Each number is 500 + 40 x the weight over its row's rms, rounded and kept within 0 to 999. Layers, rows and columns count from 0. Numbers have three digits each. The size before them is the row's rms in percent of the matrix's.

# layer 3 MLP down, 160x320, rms 0.179, rows 0-80, columns 240-319
097:463515499508489516491472468477476498496557444520435452487588496542495410431493500492484496479497417451556522460468583487492500542498518562519489489461473512515459501493485550510428504469501446516529433503409486539529466493469509503445556495
115:548556534519606520491468586518468504487538586484561537529507474526536563471492562546509582494488557526477478546460481562547542551546513531528609566493432528498474447610565498479496501535564527510514460557491574490489474502544503494475460574
091:464481560567486517503503489535452503546430440474541561536472527490617525427557526502466483489527519467529417476492541432514459448517497516442565477454535558486507530457496511493531554552495503503487503528496525542485506522482502492467486420
093:493504508485524499489419563445518494551478580542478488488530489460513526496551477525496517510484479466492382440445455471449506469456479506462492532465523496531539477492533480485446442483511517468522484462542478484558550517524502487427460476
104:511579471508529513516533415504483503520524490588486489471464523563487477519484514435501487536495518504538573522522550487459475541577546507498503511520614491494544561470523469481495487556461498495506499538470551530527485495466501496531562549
095:548453542504516483502454539515569508539532531472506449448498500566504477539521523557509488564484471479453492534440494465472521466495543507530498503544517543492424520422525552524489597508430466488494544501489470487494444517489512510544539502
094:499511518430520482507569571510492492512504545477513430410497500535539402539538513506519557478494444504413529497418522487511418439534507534435424477510495481449405467566466446525501386516425529492486477539431524446524504535527514493504552440
097:510481401531427448518445505477486486497520494509481518487476519446421489499505499523496532524562563519472442602497465550449558393538571474472450468513531461524442492429508421517473462476491517508510506398509500467492505497446483501459480497
106:525520478520517533504526499570536512500461422472494579496450415480542508548590495552489490513471515508477572523517533491526514577503538538498500548514515458508487507491427491492490431522513518548539584552474577452491555491569493500481488484
097:487545470534474530496471447469479505440509457456515488475542468486504495514505437500510424538428530456493542504469470495504474534492571450507450504499540473447474415584500591413523452493528452524523434464493534378480450530594491504578443478
093:528477475473498533510454500515474504513585593545487506467489490550480492526517527497503458521484521506529526542509548531470567546533481448547530515505611506497468426530537545552455475487492490504545530532573508508464536524492502505511566561
116:466552533534481599501494505518515504520466426580552497483496498509511460486555449482498515517439508530470530551463549549467481500535509483483539526596492489489585516439502570448523490468486514569477526466492482453477507482512494523500534437
092:511595499518515446495450526425487478404499565550436536456410479508488474493542519492503472434494453467627487498519434515552511502537462534422559493437522534481557469500475424528529476542540498541477531485499555448501522492422530489458505510
112:435488484489466500504522509520460495485464504474449484538449499422481498485443491416496446506477469459482436494562535545531492491517505438535515401462429511518465438506424536498499519496494489465456536503597488502496541515501484517503489470
093:473485525541548416504459549491460483499528506457517509549437527455512542493499551541486541517481544487485494470499549524519539456447477563465467558550493522545493498495458508468574511442474497441551500442498470546437422464496516494376534441
092:485466484536489492509557500559437507416446519485437475581512437494597551539513515460500494551520506457499490488533507548466547439505483525556554604600512521470475498468509520541530470514514516493611493470576538513474476515521491505556551495
098:442449452532507462503485531477434499491487532468473521451556487449541474522493501473503488510451470546544528518548487516589488439453518540442444495515524510411519450462557494582550452515459461468512438439505442467503433479456499494501495443
098:518511571479508480494435510517527514456547468505502503496516538504495516488544458430507477568456458472484480587505567507518480506497546498580505524418448496518532499534493494552491537535550517552524535547486533586454566530507516502495453550
093:555441521504539484497541477451516501516450461490483497539537528501462538552479482490514473518542520457460494462531476485466501565450493492514410539470406505450539541473442508561476471575486531447526522461479518485491552484506489496480528452
090:569555534495527480507472555503508494530505503478502460488489530503546457512464478599472641527466525520454511509471533495478453568507432539554525408534518574527477502532523491546518513469486531522511418490528491517525571514450510505492505572
098:460483546632483468502469515537435500477531442447490466541451491503482481507519414517486562534499515535491521524461517557482512419491521537526516531504496541440524502513478501471558458440485542519514552474447574497531494503543497512443505470
105:522471472462420505501505541527484498520428492501441461489467472465485501490472436431503452455536509392481496545496378517467536400498535508476487468467432555443491468528445484473409422479495456540525466556438471519485529469481514508429502477
101:490483508478488519485488502460452511517559588582480507453524428517511476538499548495503542473562379518474481440441444587518546587549536495544500549487562547443520530475505438470538469485489511508415498550474517560543471498463516504464605509
091:466524467424509464488520443476544506524443452480507487475468507489474456494439463463511444565478565467469519460526512526470542466472437428511498460495440489443507545493418537500533483480513474556453493464501423517487511492484491502485472515
100:525566589565495508507475513485500496451519538402551465504475510540485439502519531583490497545499521548441567506505503475499541497492594513555542484531567524482564535535501487465482534426509471463528442503562505488534520472476521490587487474
100:541460450562539532513508493454579495425572481455540500533527541562502492541517512556513510550536457480471578525540539512556483494481541564533512519542465569503507593597566524440537529524515516456531540479529495511548570481466496495541500513
101:520530508525430496498446523503541506567510455458555456554528570501521419458505511450498515555509446517462437470481555496449462446505543501471476479474497471516455476515439546459460494469499392530532465499534469444524504511465507477471465504
100:491474549541528508514443519566513489505508522454590552512436493497504553450499508519503467443458508524511552572489446527435517400504466478467485520492450539585462458492409524495520524545467514471503479479483578512475498528461497503464461438
096:517575480503521537509511535488520510506447501462477467429459458465499463553462432583501492511539453526528459529478537535512535494520519471469552445479485515481574441548545417486537492411529496489508500477531457491469534501477497508527472493
089:494490534513468521496469508482562514489471441567489499489542453563526544500470457508517546512468555476521414524477452515528490542484532480509484517501531541518482488452451614534476507524445546505470477526462517501529490508520512494481590487
093:466513494517601495488534429420523509522524481472490474477418486522450449539444466484514482515465461473462535532462496465554482474463504471503567501556533468511489449509513466501515459484485492474492495520455485452457455488538494514567516546
099:516495545584547527504441538581526512433511550453496568613496526509487472454511487619507516465468548484506459535478502506504478463508556476504494522511507541526476501482465520456471542541525548490501536509536504529420476489447489504526478544
104:466493514480555535520551515523416489443489515545482498527507504553499546490464526501520449540490548508547472522505485522483480454454490479474525468532496395520513492485521449609537483501541568515492500418504443509469409508455491519493500502
094:454524519477556492508481439497522501553591510493472600468525577464514431580490537551488512555483470491480473451541484515525541482525507417524407488520398569516453505537548525552513505482522593519505569496526576501631493482521507495494497458
088:608497556536494545480472513544462521471438523560509478499513492552502526467536511498496547472621517521536498548491474509544505489468507513536456540527454581558442427492489498450506542518529546455524583479474529470577538514557497510494541451
150:574528541532478529491529526542575484513493548511606479483501551522490550566508484528486589432559506610586463597551521535577553513619551521439564518515552519516551517550519492518494489493536525567522495519538472493517523486500511481475514632
100:459562523516527471497503576455501496452498519542508535396492431484458462501509431534481472461506529471470455471429500485514585465496467495501438604531491550538505465547506436443512507455543548521503489606449508587508530504497492471535593529
101:519438469488450541482529506469490498514545448538460520483509526504581426527493530498508500451475542518500495516568568532506547467451481508548480459592529512485524510530518518500564496562461510500464450558451484491481559486524493500525482501
095:522486486530466446498519501537497500501506492553461502474479527516502432529460556468490540499483517442440528445482457437431453536498472456477468464539549494500451523586572456502525445492519477557473491544503480496467479488532494481453495458
107:556525533487548490496530490466503530453531524553469547478484555501499511514622407592507510416602581501530484503529504491587466527517545530534469529561452467429496554570495495555480536492553509585475510520496540447474541530553505511461543493
101:421493523496431504496457496457420503520463388446537422448487549493503434493499508528498496516415492511520568466378501569464420536478438488562508481493494413459504417509564525619507503520506458459488492468516475511513581494434502506447536487
101:454511447486412480487495549496415506533472444465459497516488485479470449463471493514514509454475492449531500482521472376433521433453578530474442487444492507545466498497514476497453507509441597460451452499577461509532533519536482481400520497
090:448481512556422526494480566517508510595415488491494539511486517531527525501442494482505561528496608488499518557539568540447458521544496497496551542524586484542453444545547540577477487478487491544520482561531556538480524517547492488470473540
093:492503471579509498517503457565526501512472499551458521482502419461488473490536517454489528493447502501461524578444572538534507497597574512472519538515540509532522486398525443447532441517448441528545517487513552565476534477453481511489495529
094:469497488434582511486506510521539509497519491492466479418515522484500496522495471526509444515474506479496439466486449496565494497482570539509532451510467542437458476410476551541503468524490476455421603504414521494474494491581489492466510478
095:519528499618412469502491529519495513523519548575499563464535467488531521487505520475492542542544495540458544480520499508468509531505503534525484525559579508555542470581521413528525494541558495530486481533479605482477545512460498521470526509
091:484495491533507597486507539504604504587556566539539445482530517536509530468532561495475529592520500419505358484498465552449438553484500436538435506570595509492517519575500559468523482516468519474573505496512551459506476482525497500490446497
099:507542531489456481502498568506536503490581373457547461490536562499479447503533453517497546446450496461449414471499535493461497529457434441498456436545432492485508482517563518395481486454486528462491522516575539482517539508561499489516468501
105:484427478527494466496529437440557475556440441522516464444529510500498497504504517498478522440497500490502510522473456540513442502527457430427456519481469482543448457459528510465481484419431433478517500477490406536531442491568504500453529539
109:543450494493498530507488490471498506527463526539569478552500486550519489559610480515524544490593515553556505517493512524508511532568542551490536481469500555516586567467519500503545545484532480591478535461496492526538547499500491505554518517
092:495442432492539501505512469429499489483537505485463528538527540546494533531547478493493467559457522518520498471498492516439532519503577508491496517515597504489497502494502459488488503558465505485443489430531550547518483461540512498507453429
095:522530508449522482500553492461521509482524505567569493499516473445495522459415544448510484561458511446485495450462580553501519508491469484464441456427479524468509535477563597446417447408502464460496456437524505460531476490501496502459442513
099:440523500501504553520475456512521493428534571501548557461456461441457581466459426491504502530524509512470435456539536560494450438407454522464487491453509494486529591395497520455549461491530465530438435477500545510494462489514496492493476492
106:521519587491509525513525574535532511515498511437515511525526506553585502429539543553487551463517541472476488540510584447486480535553541542502481572529580497527487511485600570544500491455508490512497505515519511550489460490551517501558538515
100:466540436516463515501490436518399507441454496529477596433571556424436513542502509437510519469490466496514471500501436464547562491448492496445469521561523558496449484493461529532510428564460505541475581493523495505540532514508516489519529498
106:531512564488489534510600501482483486539478547507567551512450517524598539498516504512521541550526461493455472465502510490510542567497432514509521464509524551481458492526510481497571546499533492505481517577528542528503499508502512484506536523
089:534544537458463459505552486516476488429532454545474507484519501482447517556471507469510514479550454516524547414498494484492490537468428492477541452512527459547504425553447516545500398465489457458572450534525506519471530522599478486489516537
104:497504515475504513506443477457470483458477513432471486476570465512503462523492527469500445416512455527464492497535459482512496515490501551417460504459472463506518480466503511401477538455495508497493469427446442454411432511518492486516500526
093:490478503452536492498482501495525489534482489533485494556488493557561547446457511535467436524491488482534464540549522369513459570487471526461502470512457480476466462385529526476542539424604522558526435499547527538493514497462489498534450474
100:508482446533472578517535511525450508550489487559486465462462483483548508507509442464490481456511485549481535566466474529493500447516527552508471521544527513493544499478447467588479428465483477510473577595446400469438441514557497499483508492
097:543536462517513476496474374508505501465451480432458502530516512466496431480452562434497498563464516499444488527458499457497485498516542418460448479554474517482491487536539553501484429597542521498500482503494512516521458488450505496464489464
102:491518529505479457515473512514538512495568432519542494499510486562489539524428525481479480486477531462512499513505515556517498482550506502508493535489547553465565556473592537501512554415483531532455564549582484490567464512444505491495416500
099:486514441519555516496571450478549497530540484539484518457511428516509447491579581546487536592533551553504511483422501580510386522522458493461510484478475493542564505426468511463574491519530537510505452511541451447544510502487509517493595516
097:463469589481474496511467466427493485518533579537541508565504512534539474505549462528494474422562510527499443499473542483473490525475539461464475462468418527519517572454492533490541527526426538536422489516479570497532431498482482502501549489
106:517528475508478424496461553450516499520503504483460450485539480453415442471484440547483463501515482555524487495420548506539462463488503473450526494389461455471464486521507548483508457493475538559491527547449433583495493485478504515503533479
093:534450423466470531511458498517552477522535488478504571457454378479524464491468528464501473455557512418479507424469479422456512479512499452498539439533445530505474556538537509496453469460490546502506529493400534421524454476514491490518432458
097:557477493561583561488483485482589491485492588476494553558525490466465487511533520535500544552531445507528476557474537512461392522561517571479529423549538469464528526534444423541569494512488498453542511483541471519555502508513488486530489476
101:530534544541433474504577553581526496475518474580565518450496500559473504435505552554489583470534459525559547449467532573502434478546548528542470492486495471493525534509498464509524532482509464602444492603552530512473475515460520507521476490
093:491480415483515504497586518456518476501512529452495529509542504523478496558475550495500448476552525482495493496558472584483494488476457432567532492489499484585551498462498508529477574512493441491507532440476491512567503499456496490521504487
095:535558604483532418503486535440460515502569521472476440492506552486504477525512535535488506497502538508463550536529564524570525418572464460421513522510489483459493472484457505549479558505556461522504539482547458522580505488556509517492532475
091:524595480537517592482533450479548519531521443509572529523436503443481453581526480528501449480559503497520545473522524522462569469475455433517496521515491533540528531486484528481456478430527506484494509509554394451541532496504503515500547499
102:556559495523560483481477502510521514467563520457566481555536448485523464542540527521504568544582547548491528484504484520448542562528526557491435572492486532480500528464549547491516502463565461484514536459550497519514536494487502508438503534
101:477531500474488411499506522538566508498403497464445470465432482500565442511476453531518464494518476485502469475441512525534546579480482472493478505526537580523384512498484451477446509523528442487477472490436402491477523503534496504427559478
101:459469455431458551506527442497494499504481463517514518433498529432431545449496509452507441448535509362460458448488449464515512476454495408487450496501515542485499448491506514536527503481416516493474560475458460463496585474489501487469504413
100:458411426446494433489500543474517484461496515530515549494638493516527499541502479501509451488426461412473575464516451496530527476512481507530475529546521511496498496449521434563474457565518457505479570556447541502558465496493501490469532474
094:552550546514492557504493518460484502462531494513480474472444544556623535543591523535493549500523457487551481564501486490542492516499528476568514505564469464502560514509458551575518566463481526503533468499551506499473511528585502500498430575
103:479508526525462478507479493482467492374491597542531468455464518463505501531501496488498510463471488534545510483510475547561557486460473569503499466492511457514467422462483522521521514469436536472391493485456484466503536511520493502491459455
114:554498506470491519487477505495499507524503523492516561506475485514539438499517481523482541524536499495484521533583453522480453538544494589571474478505549538444553542467527489483527501485562590569494522555562513527470616529466503494550474502
105:474511532549550518496450505438561498517442498513424552518597458524580425507496460472491490498515478486559541530456473547464461543452477430509470458471520494544492526469513524527497487475524561467529454528458558528443527494425495465530526560
102:503510514505578472490386498480607501562458473565509507506542568502517491480567469538487529555572426463492535519527440527529538535590558507437535529468472441515552520443520561549506515506500515468530596509504514544478498490502497494506496490
084:463399495513465497486453534468458503525484506586512470401417446537450538513437472528485537447480587494509467488492473546496498493499527518515477536465549514458544491522498544465540432485508470528546424484544505439506505485502503494430502516